{"num_hidden_layers": 8, "hidden_size": 384, "num_attention_heads": 6, "num_key_value_heads": 6, "head_dim": 64, "intermediate_size": 1536, "vocab_size": 32000, "hidden_act": "tanh_gelu", "norm": "layernorm", "norm_place": "pre", "norm_eps": 1e-05, "positions": "learned", "qk_norm": false, "attn_scale": 0.125, "bias": "all", "tie_word_embeddings": true, "parallel_block": false, "init": "normal", "init_std_qkv": 0.0248, "init_std_o": 0.0062, "init_std_up": 0.0248, "init_std_down": 0.0062, "optimizer": "adamw", "learning_rate": 0.00105, "beta1": 0.9, "beta2": 0.99, "weight_decay": 0.13, "lr_head": 0.00464, "max_grad_norm": 2.0, "warmup_steps": 597, "schedule": "wsd", "decay_fraction": 0.815, "decay_shape": "linear", "final_lr_fraction": 0.0, "batch_tokens": 65536, "max_seq_len": 256, "doc_mask": true, "train_tokens": 474500000, "max_steps": 7241, "dataset": "wikipedia_en"}
Each number is 500 + 50 x the weight over its row's rms, rounded and kept within 0 to 999. Layers, rows and columns count from 0. Numbers have three digits each. The size before them is the row's rms in percent of the matrix's.

# layer 5 MLP up, 1536x384, rms 0.0536, rows 1514-1535, columns 144-191
109:481586399461405513505477500522568514537475535454456470536539484563560472554557590467448394486504563456446521461558502439475458599536456514535422
109:431469488462508539408508451473590461508509476483448446502424426486472399486462493471466476465532549485537548559393490462461442467464502565520459
083:467422518548522506387512497532527562436379561493515564443532499483596521580464497485368552473529503558489466469509468433473472413563545500478472
102:576458504462551615531536498523443555452503457448417511569493473477511485574492549585540438455532541520543470527417601555520512563591397523489461
106:475452520507481502505534511488527564495451567536494542533463480510472485544531549432481583569521512443475636430562574440495417457517490506597483
079:552489510468401526458451541434476541476471499486492379514575453447591515532529492473551587396486470557529564509545450491555510550413535435510516
090:493514375469411473505456419567548512510487476438460571512431505444561505545486513520468543536507480464489455499508523440493477553462436594472442
103:426505470539532513477573448491470592477528430527375492460452537479507456569589474542523525545478478521480468570458556527450507544610495526490480
113:565466438574599548438525481464545504529514464490459553432403482498422398599395504387454550585460566478460495474532468494467359526457569555517470
107:540515530568464547532534383434465614632558570394509536457467550420513403502501571429452582499510468509469502591478509455480523535584514545523534
107:502480594440569475559565456518552468441441414403535517454450433436488427543384442464488577542493551490542561506510562574438439534576589554459503
104:567616528574473601517599553522503494413544582436487451497472485445493513610573589530497552489555491491384432521561529549477474430520516627566498
110:474472525508552542510432487540516427506492477520521445513450453548495480504477526381536517485436580493480482464494484581463458402467474591511518
081:476474556538647559473526466498432451448531540483487362539499394547497560516598474441479539560485507512434485537438527481525493452433487505478490
102:496521518485572488507460498536523493479465512477511497489488430608514389506434572442497451474465494533529485566461445498571368376431459561499497
101:480535478467471479428519419532552542586569538493455517464512432389540500500447486529414499489501496449403463549442481459490514524428536471478372
106:520490458490487505478544385471462448445465534575543502496466467464478519396513619416435549554532651465581559592579503619474512534560480576532521
129:538602451440449512509472435581547582516455477453482464474511431475486523537454436477482573484535501521435548559467506573543489512581593482555511
089:486594536427501564493576415486497461453461527461516489494539492509560400549486479436480400486533528477488464464534524562422476484533507527391480
100:449476502447369441455545392512527483476437508425441534436480527404612567569525555525480486506557489496499507611487506474418566565572531484524428
099:541580617436575602473470505473471591472357565493450573528517476549530517528456508506407415497555466592484414518456431554530487591549629583438475
081:485489464497374516486530500519525587459425476450574427528479512461537510527476460589510547492526462425437435568496427465554490449412498468426460